Weights of a small transformer language model.
Size: width 256, 4 heads of 64, vocabulary 1024, 12.9M parameters.
Architecture: no biases in attention or MLP, tied embeddings.
Training: 590M tokens, 4501 steps.
Each number is 500 + 25 x the weight over its row's rms, rounded and kept within 0 to 999. Layers, rows and columns count from 0. Numbers have three digits each. The size before them is the row's rms in percent of the matrix's.

# layer 6 MLP gate, 1024x256, rms 0.214, rows 944-1023, columns 128-255
104:542538466490436512526497511468504495506519530521471492516517450493470510456544490499491512512517480493489511453518492428470518496512515475470495495489453507511528477496500502458497518499486573492558475489453488495515509534503457502529501482556473476532500499520512478515499496545472519451527500502495522508499558493535525478474495469544518490501496537513451556520485511474478487488539
094:499521509549513474491459492456494457473494505489495515544530500460505485473455539467480514516522454515451470498447460531524480524468478497538472469492489511490519486480453505508462504486480524478513503532541481495542476480483491467501466543466522500476486491469506489513505501490512459485519517529516484506479487497545510494483495505482535509476471469515502481517484458503497506534482
096:533517515494535516500498491529473517504482510479490484526499467465500476464471505476522462499518507496493512508479459524514512489485494543530511514526500532504530499486526539518493509504539468533484467509477499488522485457528497495499535495485516519554526537487505503448525497493515481494451500517500455521509495509509496532506482505492461519472496510520472518473528546512531482453482
100:489507486503527527475521524487490498457528505524493465442505534499510509496445513538523504488506485520498474460521482483514504504500478525551486538504464506508513500504472543505527534509523557451521516492460447520541502537498501501495493487436541448475500481492484453486440507471472467481527487466468523473451482516506483480526462525537476483550464505510483527509492501505529512513519
099:525462465492527485487471479517460480513477525477478489455538526482502506462486458501549515454465499472512503498507532469513435513511506504506566487543492490519488469483485501479493493507507467467527513454506486493489491496529492481505475529519484471501469471472520524516497522521467499473500492472463527542498472488536463502515523470507484513462503485477528541486461512483483484526501
094:474505497517500472555474512496464486512498486542467519497523480447510509502531471485463489481482565500558459560499496446501486483449534456491507506510541450566458488473501507464486496501513507555479477501476491550521510508512519525461513489500504470494522543523502515481533496504525488491512509528531504470499476533478503493492476420500530549501513518489483524505496499519487547504473
096:501546456504476476475528507527480539531506476477488524547523511541468463506531508506521491511496479492496464521481497504533510565489515482498480501500490488507520493511519491526540529524494488494480471489503505474545515465528523506474503519467455486495504512510528528499521479482526504487496508501452490452512499494511495514528516500514475509502526514492508492462513539468544525462458
095:498484456528534511491482521480496563516523497523521497522512457507535524519519571480538500512524524494508526536505512542462489445499508528480483487489469528522530482479493549498527526483485464488486484476530472454465524485504474499515487497508504503486520496510491528501468502514524510515488469516506569480533515518505494481487511512506434506490474455503517555488482494473500478538493
099:495488552453473510472484479486533510526502474534480487487474475494491507522479462495523478496542466488512505519504486521472485480487478508490481527472512478492499523470481504524527438474464513457478481500530514483507515517503523485508541525511511528530483516515498458534515491518553490521498481487505540518508512523492495527495534491503538504497480466464495483519491535506519506494468
093:477535498518472523454489470509490541525518497524521520502500468495521480542443479512480499481458467511494520460450502557511504509498534492469486505490531541524524466480485487488505512443527496490510511471497494523504522504514483482524480503462515523508491511495441571494463541506515494494451513531476478535530494516506535535548520487489529492472517497522486495501524473496520440511524
106:480471509499503512533516505528514490493453510569446505511536501493525546464512495428468468487464563522504511509452489487504543490460473522527494519497476482547487529515518509503493484520490483525495481538523486501505468498485510497510521493492514477503522502507488497488481501495501503500507515514475498452455521498467479505468459467458521475460479474495502498502485475513457464484493
093:490519475498549517522513494513517524488426505475495527478527507493520516499536490485469504501516486510486516526481482509513484504535500534527474530527480514494491512529503487529475513531532478451421521494485447494478497511486480482503477494438483548498471512487499487539484465506509525498517510494509546479520508499501484488477501450451500490516525481516529498489518585529523550492520
097:484528513533479459513497484491482514507484513573523478488472488485524478522472469522472503536540466514518491475479505481492520508545517544474516477455443472510496483514557468478508493483499512501520428521487490523510568528489514474454520500522497479497508543504485477509495508489500526502572507520516501484485539543490474482484457513504529518478518541490491528491537490512485473518507
096:474526551486509510514472488523509527483508499499472462541503505517520511556468478510515497463488544476485503512521521494554502551507538536513490509530530458524533484480511486510505529526487470463515484513523512457553448533487501537493454540477465467533526487508526469520492446474538520438519491534493482500511492522551530509514497532477488518538518494507494459490519515467496517530476
112:492550566485475466509544519506497490487523513510445509544514472488539477521479467515480543496469481505471458461529508509475507469550475493523496488515485507486487492488492527494476470540497492501490472516516523515503476466493471484517465534544471493502478487485524546525493518508507502552534505516477480529545463510497455523550499469501471476513507501520463486502530505480477504502500
106:555508496506462543498505513505410466489530516512471494517494488503489497514546516495505539557523503499501516481477536479496466496490514492431486459487537493507535556482479514543481522483551518492525461482522505533540499474489487550518521479500500509511538490519462509518494465497482523500479501506487489498491529445484483486509473492505481460519519514487524488510509465484483501492512
096:536516502488515487543498472487468539456530496471487488508522553510501535524516478515512445490466511506499479545473514490489521461486474521542518536508524455524499509525471512498505480497467467472535498505534506486457468511492523514485455477462503494533459446490474497462512444494529485490511495477517494534499496487505506485533521469467509460440512440492529553486494542501485472515509
096:508529497526461537491486481508486492502505453495484502487489499462512550517511475525455477494520503485495497474514504473505488494542537478508480436514516487452483487476506490491483478465520527489492524542519528531507474472471532477510504515457511491461454466504469530497489503460478456502483493494481470515506540493510509518476475498559478470497509550470539497446471495507534487494529
106:510506480535532504445499457491503548503558544511496490475468470491487504504511513461510487507513495514482481520486535507515495473461501495467523507544525529498486490533550516467482489436507493527487538520481458515512498515527524481489525511502474521480506529532484449503465505469478488494491517474523517507487542540494503522475513484534467514500454488526480490524515483515498507472532
097:502511557525519513502518449505489506502476496462497475523434534494480493497509479492425495482535485466481541491485521493507499475503513493476505519504498450502522570499527498544511507495495509489515505505505525576465511496538467467483489531515478522518452507513508506495465470487496489498485517515462487494497521523508517496516552527523493468488499496524503462538517533499521535493487
093:523501489534501538564494523495545508474505539499494489528498547466519491482500530470452502501490510540483456480514515490498519487537524484515523470524527498500486555552515492518518483445503481513504501481490511521451476445484528492500498519495525494490454563513477488416524569494481462466515510548490484479508544487524513520473501463477517494519495520481476482484544558509526472474460
103:503506479542455512488464494471474506511489486495476539504510487483465489535490510531506528503487548520506468502506525481502516515492485494481489502522475519513520502528457460485515453487476557489477506462526455509490451470496528536525458477500521536506459499515472469509544513524528541499538464535500523532504514501549474514500445477500522501475439501501505447476479548513506487528509
095:517477521510500486488488470526491545505574508490482566539525509511511527470491457513524481493481519515525497495503512478523502533496484546504500464520494492525484491503528501501502486466498494436498474541487488481487470510472481498502522493511473459491492521480484482486463527488487519473506510552497485502502487492513509492500543515532513483562473540449487502533508516507490487543546
099:531577503519477496522501491510555466488530511511438444518504514510493505504475500539481517461537512514509528528489496489527476435491540474535444490468524525488512518494513529473496473495520458498522498444512476471525523478455485490496487511495508550496463449499510552491511497522480556484514485507488469525492538487510531496526529456532474492464498516518499519523456500502527516515473
110:505507450532519510545521509499499501484469478504487507473438504519522555510526470475489504511488527476522529533507478445490502477520488482525482507456470480513498509506511505479468533488522526477509485477540550493506522458494527515499485476507475477470483464516509498490547520498537480532490489508480508486549524506491518512506515505482524448509500525454482480482509522486505517517527
105:489506456499469480506505519470490471520502533500476498481455483518487496518500526519529538525527535466499436499518517504456477502500472472492492470487538481497565485457486524522520513468489507525525474451515467447494469500539531526502502472479520493507504475497572446538481474486528490513504491508490471522461488518543537499521506489506488461495475505507488497514464498532521542499509
094:498473473500511525522523436490518505495493483473516503507470454498538500481513491488447492494469541439511446505478453462486500469516536524529497470519527500525518483467515482490501516486522521510529514538489485490518514514513516513510518466504470493477485470467466477531487526505486493488530524499514473534492505464552523496504472483490529499494471500480493505476509511504499508511488
097:484480484515434540478477513518493484484498525486515496535470488495478537481546522494498527494516458455499472510516558482529493504486459528523498525510468482514531524508515525513514462484528519523519500510515488533507458515510496482496520485457484437514488471497453536536498498500494489492499524508499531528520480508495525573467503548518466487526485497533479547506547508502542481481485
091:546517420482517527522482512578524521496502485555490494531534501533484487513452527447507505497488504524517521522468487502527424476510484552490496484482476466521521493466526554487460490519555504505493538460461484503468472495507472473481493480530517507457528482483525532506452512506529495478496501504453477473479476482495493516516486503503485525487444514491525507467526512498481497485501
105:545497499521519532519533480537471486488513496518494564488486543514506487549555522502497482499503479499493461496536509512517438485501513513517516477520526479549507443465474516516512508484492513474516491485536475461491512515523509485475456491538491489521436510501475452542484456548508538458513506510557499489528493492520482483478496519505506457499532527451525506493502479476455559526507
095:513532464483532490512497502511502501527498496459442470538480507491517504496506525494504452475505537519475505491526446497521517551481528504467459478512482515484541469519491505501451446494484464527525502503470496535489473555498504457507547483493531504493507564488495491507466488481508485484513487488493535472492478530530521513490488530531537471449501526498480475505513504539534493522518
106:504505530473452482522496563471510506547501532528557492514487481518463511488503489516539509486495486464484506514498450516473520482501535488504511473459521477495514534494489528520500486476503490515527520519489474482510529469488527468493488523509500569504533553522505498509484489522504463500538503453532459491522502502545526489484493534488514519471490533528461479486544521488447522528494
097:527494519536508525510474507480521522528503468491494511487473500465507458502495527499496481516499499527462509446504520489511514523503484525490473463513492498476477547479503528545537491523506492520497477458510511507493476461526504518485451489518485523535483454470514509517509528474464466476515499475450475501514449482492531467541447458510515544506533480497492496489489500521469518505541
095:507480524493520502541493484526496504495519482501464530465537475471491502497474515524523496513501520520487495489517488502557504472539490482502524517459482502513489509466504495475489512523501526491488487443465505456477487492490444482484484529504498528527494542478503505482551467459509476525533509466431487507532513509499512524469458556486482481519519508528484503441511448544497520473471
106:516494538509495490486510523537499508470493466469479467482476510526481471509484490511526480508513512508508412479484498510517478500508489518504506458530460495519461494539522573527494491482549493533501490471546502473453541486481506482481503489488512484499505493552512507506472493507485471470517503459493514516508516514454482500489561462456494463550511560523488523519493492465504541505522
099:513535494511497518494460451505452530489442473523480477507483536457517505451461533503491500501510559510465480531437505501496501504483494495523493499501516513493486520468494514540548451469509514523528503483458491489512519461502484533553526493517516492476506465491530511519501522468475515468486514507549509497496486431539521530521448512506464482473506529470495521556486495498481530501477
089:529518454473523526475514468506477545499526533501489538507511478512536463471460474464521512516465498526469492486493492499496452500502469527510515497555498509513504515460508492505496532521546465487552506513516497493534519501544514496482499544483509528520503504535495474505511484534524481558533484491476493547510500545482529469510475506465500484495495494504512492476471493471513541479476
096:484510509486489495478500518548527499496496493493470530484497516510498495547492535506511488473504512498464529497465495512481506482485476507464499484476470484508506524498513507493469538446435526514525455521496471502510521491458469480507532556487529465519464511503514505495531510504494494510517509522480499449534505466509504482529528506504527502496474465486501524480469504490514494501522
102:549503528473547507514489466524528500527509527493448555533519478485500483515476456483508514477514508472472502476512472477471508484504509519479521522475554566486518542498485484511486522465511505497468495473461500495532517551550475509510475475473512490491471513479526483558483495524497511490472513484509500521509468500488539501528539525484513482500532455535538519459529492475486489529491
103:461558484472502510489508459510523496498470519468540471514484505480497456507515532524517494490496514502530530452478481565493516472466522463555492446506497528540499429527471490479479564522508459542501488528516490509482497495500475517515521502520510526471500510519477519519499523453496463447498502522471454526468533506488515514513533493507514497487486459509515480507472496542485497496485
098:536501489482535536482491524504503504438479530535510475523524494531535531515519517516471495448513471497479482533504472527505471493508520491526485448487584503523492493496519527494494479468542486518519492548455523503491503501477503459490490489494518534497505485526516513468495504541538493499516470456479508513500503496475460519540488522473468493534531493501551554488561500514474504510531
103:473538539455531484491494503533501531493508517527505530513494493452514473463478508504505478532505480523511536516520520539487542504463468490498497515535513504482483493475508540498518508507514475516483483505474525524520487513522501469518471524524475572509468496519477485509539474518477514492506510514493537475497511516530532515494477506520475479504477526515507517533485523540497535519498
102:496512491500495506514517511530542496503513530513525520562528506515527512514466489482516541525501547566472487485519505466488520510519497518494471534488491473520449513518499441536485457437498524506517492503491508529550449487472504529522515501496509470491511478514547497529493555523464472484532496481520490529490501462515504503523511499519524474451491524489522523503482539464512483482509
099:516498475493452517503522499487516510516494484513534541488499474473505527465473488504457521470509498496454488546476516507460539533477508554458464448512565507474493481507544498498455535468455506492516462502491485462532517515518509492487521516472485472483454525467543495482523506499558523496514492510438496509487574498496497523507501485507463502487533527501471483482500527493520474474486
104:517546455509514546512491482509492506538472519500515525476463493519510459478486485493496531508558515542492457554499449456535475505512481497487476483488515475452552475516479496481479514486493537496486517512576482529485527506498486495523451499490502510521517455525488479448513524509495550486500511523448498525512497472550459501501507501510528496505550506492512526531492482526489511508545
116:487477499496508496514495541500477490486500434529510475527491475474474515524526550449520515536546518487520497452465460505468482469454477456499490507546431518514496504493539515479509507488489506495548556501485509528472518536472523528464498531502499511511528474528463489494511538495529502527489483470486512516448454525489512520485518562516459509484462468519478469526545564492474491481496
095:530495508559508500492464512518492509504501532515507527440469506491493519488463520463525474517527542483494526538492456509490524500535477483519530496473512479507464537516508532488500519495484523515506499504541509562492435506517495501470548507461488509468510499484501453516514526465498468462515488451429492480516473535512549495513487548473515536454503456479478514531536475451481508547494
101:454522444496498513537506485482512481516484522481487497517508476502550532469548512435484490498502483506470504482470483503503501512502515516526480520558485570489518467487508477481502524519446486537489483511470489530424445529487510499550495491482463486520502512495467490486498521467499488501544511490500515509531535487535481485488498480494517453448522526483481480481485538550474514481471
096:500499517447495491484511493511563505505527507473486532479476489517509514473489523485498513489485487492464516520541454494468480468474517469473560466472515528504486524467496502483489483480510495504526490508482497504503447541523550528500491483522452474487493482536521451522513520516482469516455503493464483519523483517520473534494503499496504489522488519507486550456485489504499450485530
095:510507524529523523511516477501488517437451500503481479510494514493529515419511522537503480538503506498514505492481469462510474475534454539486495515452505528500509473523515532501547524486527520499494525472517512532500548496501481543483503531500482512479504534490481506511490500462478515513524515466500502496532478479538558525505479509524520511503473500499508478422525502510488463503514
098:504487525512504509492521515471492465494481512516525521503561518496490464539497495526487506533509504458493480542498515511508525475465475536494528542490445522541550477454518542503536491490502481480511510496489511484479496477513518515458511485504526486522499499509525511482484493468496469514481509489495509482449459485466514479516441484505488508544513468495480477486481489463448544453488
089:520485480494495465530499506544506486481510507455514479544502522494488471486507523521501504493480470506460486461490522495497477531513464523501509494449538487502461511510531548466531491516540477531488441444496520510534502506480516510483545479489488461510479504434502503514496509459472479505523489489494534453479518516501524492487505508511520519493479489444480542479541528492500529543502
089:531496523496505522494523498514481531503450470487528524508515492531514467509478492525514486471460496437499487508541501530492490500542501509496500485485471521520460492492471477554523499466480464488532528495515506512527538506489469531460501521489494533504507535542474479499500477491441514477524519482523584538491470527478508505474501507516517499494482483494472492431508500463497525552508
088:511475494490506511460502501509492450522517513496513481505516502480497486454474481463552501498518521478499493481556423501529500493530536522492541486510507522542497486530509494493483535488466486489541568479506498509494509520525487487472512536463494475495489438504493512494504449500496456502535478501461536506505490507529494522521478478476456521515498522507497505544520478502486442519490
107:522518520529534523530517491523509513530533466486527493516482479495444532497498516519494459485484486472495481482519480539520492522509531507512495497513556497504506528496537512532469538455516541529530502515507467519481477476472525428491473485488453513474507512500493487469487479494555532500495508480500447481542463457474476498507485524479478465504503500521437491500517463500488524515476
094:515495509510491497489501493502538479456495464527496504514456492472526506521484465477469478502479547464493500509497532511449496468506509530490483525481520497447478543491544527489468437489599512513509494489466517507530517499505529483550499552528515526509498490498495511529455483503514486551472487470555510468501512522468510536438543520483480506494506490487488512478551501529510539525516
098:480559512512533517515509523503458486494536496488522508476489514508548491515506544489504489507531541506508512540461435519446510517494503485491483463507467463569478450484516485523501479526498485490523526515507510552444481542498490506502478507473524506481508501466477487521500511491501467525490508544484477537461491514493516516444490534485507539469548535490515481483469512499532485469446
109:510489518505517527486500524507539539480514498502473521571539508486465520545477504493494478467535474526521530482512466469495486522518494527447496509499517494518497488523505547459519548488483524489466480483491489469501534494505521504520503479521455473484509505476483483444508526511502506447488501485493473535488472478535486489473493500447463491501521465524503509525527467465424471472513
095:519508497514493502520448486510542503555512515488493497472534499516476524475533497444469518469483465476499472522513530523509515461552455516502501537500491451508461478499467537461474521509515507549508496496519497536510534496470545459518471474510466530492499510499478497490523520477510477516518504468455504488519523537549515510524504508454466482510464546508500476457486522517522496480500
110:508538475523526512522544509533464502522501521494474460478542508486508453491482489525505506484529509486524479486474487524484502500516511517467515532531422502519487470487455529460525517503464511530507494499511508538507510482504515453480518532490484539498510557487499493506494460549509452484472499471540497513524488451504466507474502494517477519498464494500483482511525493513493532541528
094:443465481509478514523497520486497439501483543559511508523487492521516547499530538551496497475487465491489489534487520514535493482474504489477479471518459507537504511514491499465492546526497500498470504472487513493497500503501469475509483519518476488523467497533535491490522461469489480501524458509469567526511499486500501496536479474533534523511509482494518498500516550489508500511509
098:502515467515528473482519484465515489447542537481459488517508489521524562493500513499537488468489487500517514465498516509483511464510535462536504484504513511553512483490542512487501501533482516514480545505526498508514529509508559483545501530490485486502504528510495523522488455518530442469539496506538493553504516494473510526468486539503467474507489471463526505520512463502485529498506
091:513505519504515468492495507525435526458548513502499515496545507524521534484500482461488491493466513510474471493526500529539526527532541489489523455480525545443498455497487511505507480473468544549546519490496508514506494517472514507515498533467474499465552463488469463575529516493459520469561516541506499507498502500511516546530497531493497513503564522467513521487494552512508502504481
110:487551469494476499463514464562438547510528553530507504485541497491501555522540499521482452525508490504523500502484473495479513515510489499486501489490539524476512522501497484516499513508474479484520511495468450503473512476523499513482527515500507478507511458520479491492491491498544495473433518499526519508497457479463552491515475501497478449457470508568500512467534509479504482483487
097:543514467516505505496495468456469507472441474505472497513444506530485464504481521495490483516560538496517490475485498497490517502474510533510431533504465520513500547488529559525534536478502518505469488465481499530507552500514513495509492510484472481539534498507499508479556499514489465469503501498510489561500499507515471491471478483503537527488488493491474506479517494453483490549493
105:497512511544524540487445491550486520492518494511500499475518489517459513513530504503504520506481501539462480539509523526522495507482504549442477475523519475508504523461517497526502495484502496543504491529470492459526437544532506465535479524459500483507546479480525496520528502485499507491550507458483486515536471475479500557490513473524487486515520451504512515527472534508456531506490
095:489512484524501520504490484560498487497517531511458486492525505473499486467485502479496498513458487511478478508562504520474529509536503523523506455508548506482484557491484463481497533500530509524495480495505502486530482498455479478508497536497466478502503470532500483501484496500491473512511511501497459477476511449500474515492509496508499453497532488529514544498497487469484506504497
100:517502457504525527508542444520516496485503505477517510496516502535498460489491510498518507530508512494512524504486501510514517485534523506498512510498475495521501469547513494488532560487495509466478472491475505528516498474480542483501512518482463524515475527522492476476515535524507471475482516477557533484489500509505442484494546498555519475523491482521473480519516515530528500506479
103:501533530499486491505511510499459493459520510521497514500501481537506470506524540508524508487481492521492454469459526499483515518506502519534497482496469522502493487473438532508473467485485512440481477483559511501544504470473466519496552515500480496504549502506516471476501512520479481485482502483438454536478485472486469476554481464531512470476523526495468492481545497488446505469482
102:516520495475503524501463511484440505505508521508492548533510492494520532518530493512499502507499534468543508515464494494478527503549502544494468532533487503509493481559518514486498501480497508514495521500483541447530520506505495492467498533489476484516520509520469500526497463478502511504487483472466475514502532527480528499537549541526511485467504502459519474500510516467472506511528
110:525481514510529542497484507476508481498470471485523506475454512490482445480534464499467551461502529510475510506487496471500498536510534496545503485497503493513470508514449535528522537475513475494552536500495490447525470470497515527515531461486489495497512490538551531519514509521497464471489482527487479483488550461508528532534534503534516516498510501474504508482506505462493479487506
098:495506479481489517490510473497511498482471496515523531457535496473514533499462480468526485487526550518493475511532523531519486521495485515546487498490501515494509507543535478531526521534519491517472527518504463503495531510474508519538508478491532475491495523508503514478496491503524507546490490506493515479510497477509473504504479533486500499458469473446520449490521558490533552473488
100:493514518525534501492508471503479511513528521485450542512487490519462532506511538508490503525508511544521474465564474523511481483500442484471519483502513494492520498560490517523428509489510494489486494523516501499524503526525526521498469500513493492476476539497495462508536502512473497482522496524449519487506512491524524474551509480476479473521456512524500517551500515508523492538487
098:506509536457508474504483494519519501512482539499476479489514513484477508478491516489483486490452522504511494510535468506512511502511507520528522481468501495517511474518446464505488537519468479502487470553498470474498473480459491446482496484476488525500535502469506494526544518469456519491530510517498558454461551514505470461494475517498510503517474490489486498515478489546514504488472
093:489517443503508513532504500499478454462485529485501510496519510542481480484470516504499520468539532459465459468478502492520490517469482433508531465537433530526537485504518501535544471498487535475490485486521509555489529490521479515511487502525470466506515508550520498462487517479478475443574480504530471511468562478487488484544523478503514497477496487485503497467523496489508484500487
099:499501482488473476490469549531499475465495528517482500472512531492507510518538539479543508479499504475510458535531486483538537485502470544538486505480516467502455458470492495499479511510561498540518489478437533474469465471493513464485507517474545488491532502516510474504473466537508504482491513524503510485516496544525478494510534514533484518503462497493485496515495494521463528498493
102:520544462515490515551458546504492504510481494463512482492494521446510486527511495499504497475496507531552461474514475487507486496492495528509501476485500443494481515452426511483509501490517500501518484488431508522520523474536532495519481479503476530486458471495489466495509491505502486484524496541510545453478511465543507508496516510525509514523491522532512506493506486514501508489514
101:516493509558462468503493498544478520459487501492506528504518469489467455521500517519464494503495465510482458506499523529530546501495492500558471500508516471510473512534480476490508473515470490518521542497493487518513485486548568526496496475542533564501500476490490456498521528480490512501447485509467488482465500504496466481521478533491464520466521525502476500485525485507500479481503
097:516517463497517498544513514513509472500492490515508496497524506467456501502471503525512507480521495505522520500500499497525492504505459499480521452540521514483477509473515465510513478476527456511503500517483472438511510482531520511546468503506517512512494495478534490504491504462475481439511481597508469544511478485529508456473494482544486446482462515485554500510488479498502468480553
110:494535475472536486503517479499493503511517512520491481508490533496513489527497529502509496559506440510492519532523486512520496479485512570482508488488530451482512518531545499475494533512463454492504500496517489518517488515483498462495467492484477512496485517528510484515485554515465547465486485472531479514531530501524524506495527532502547485508511528489542536472548497535485527466493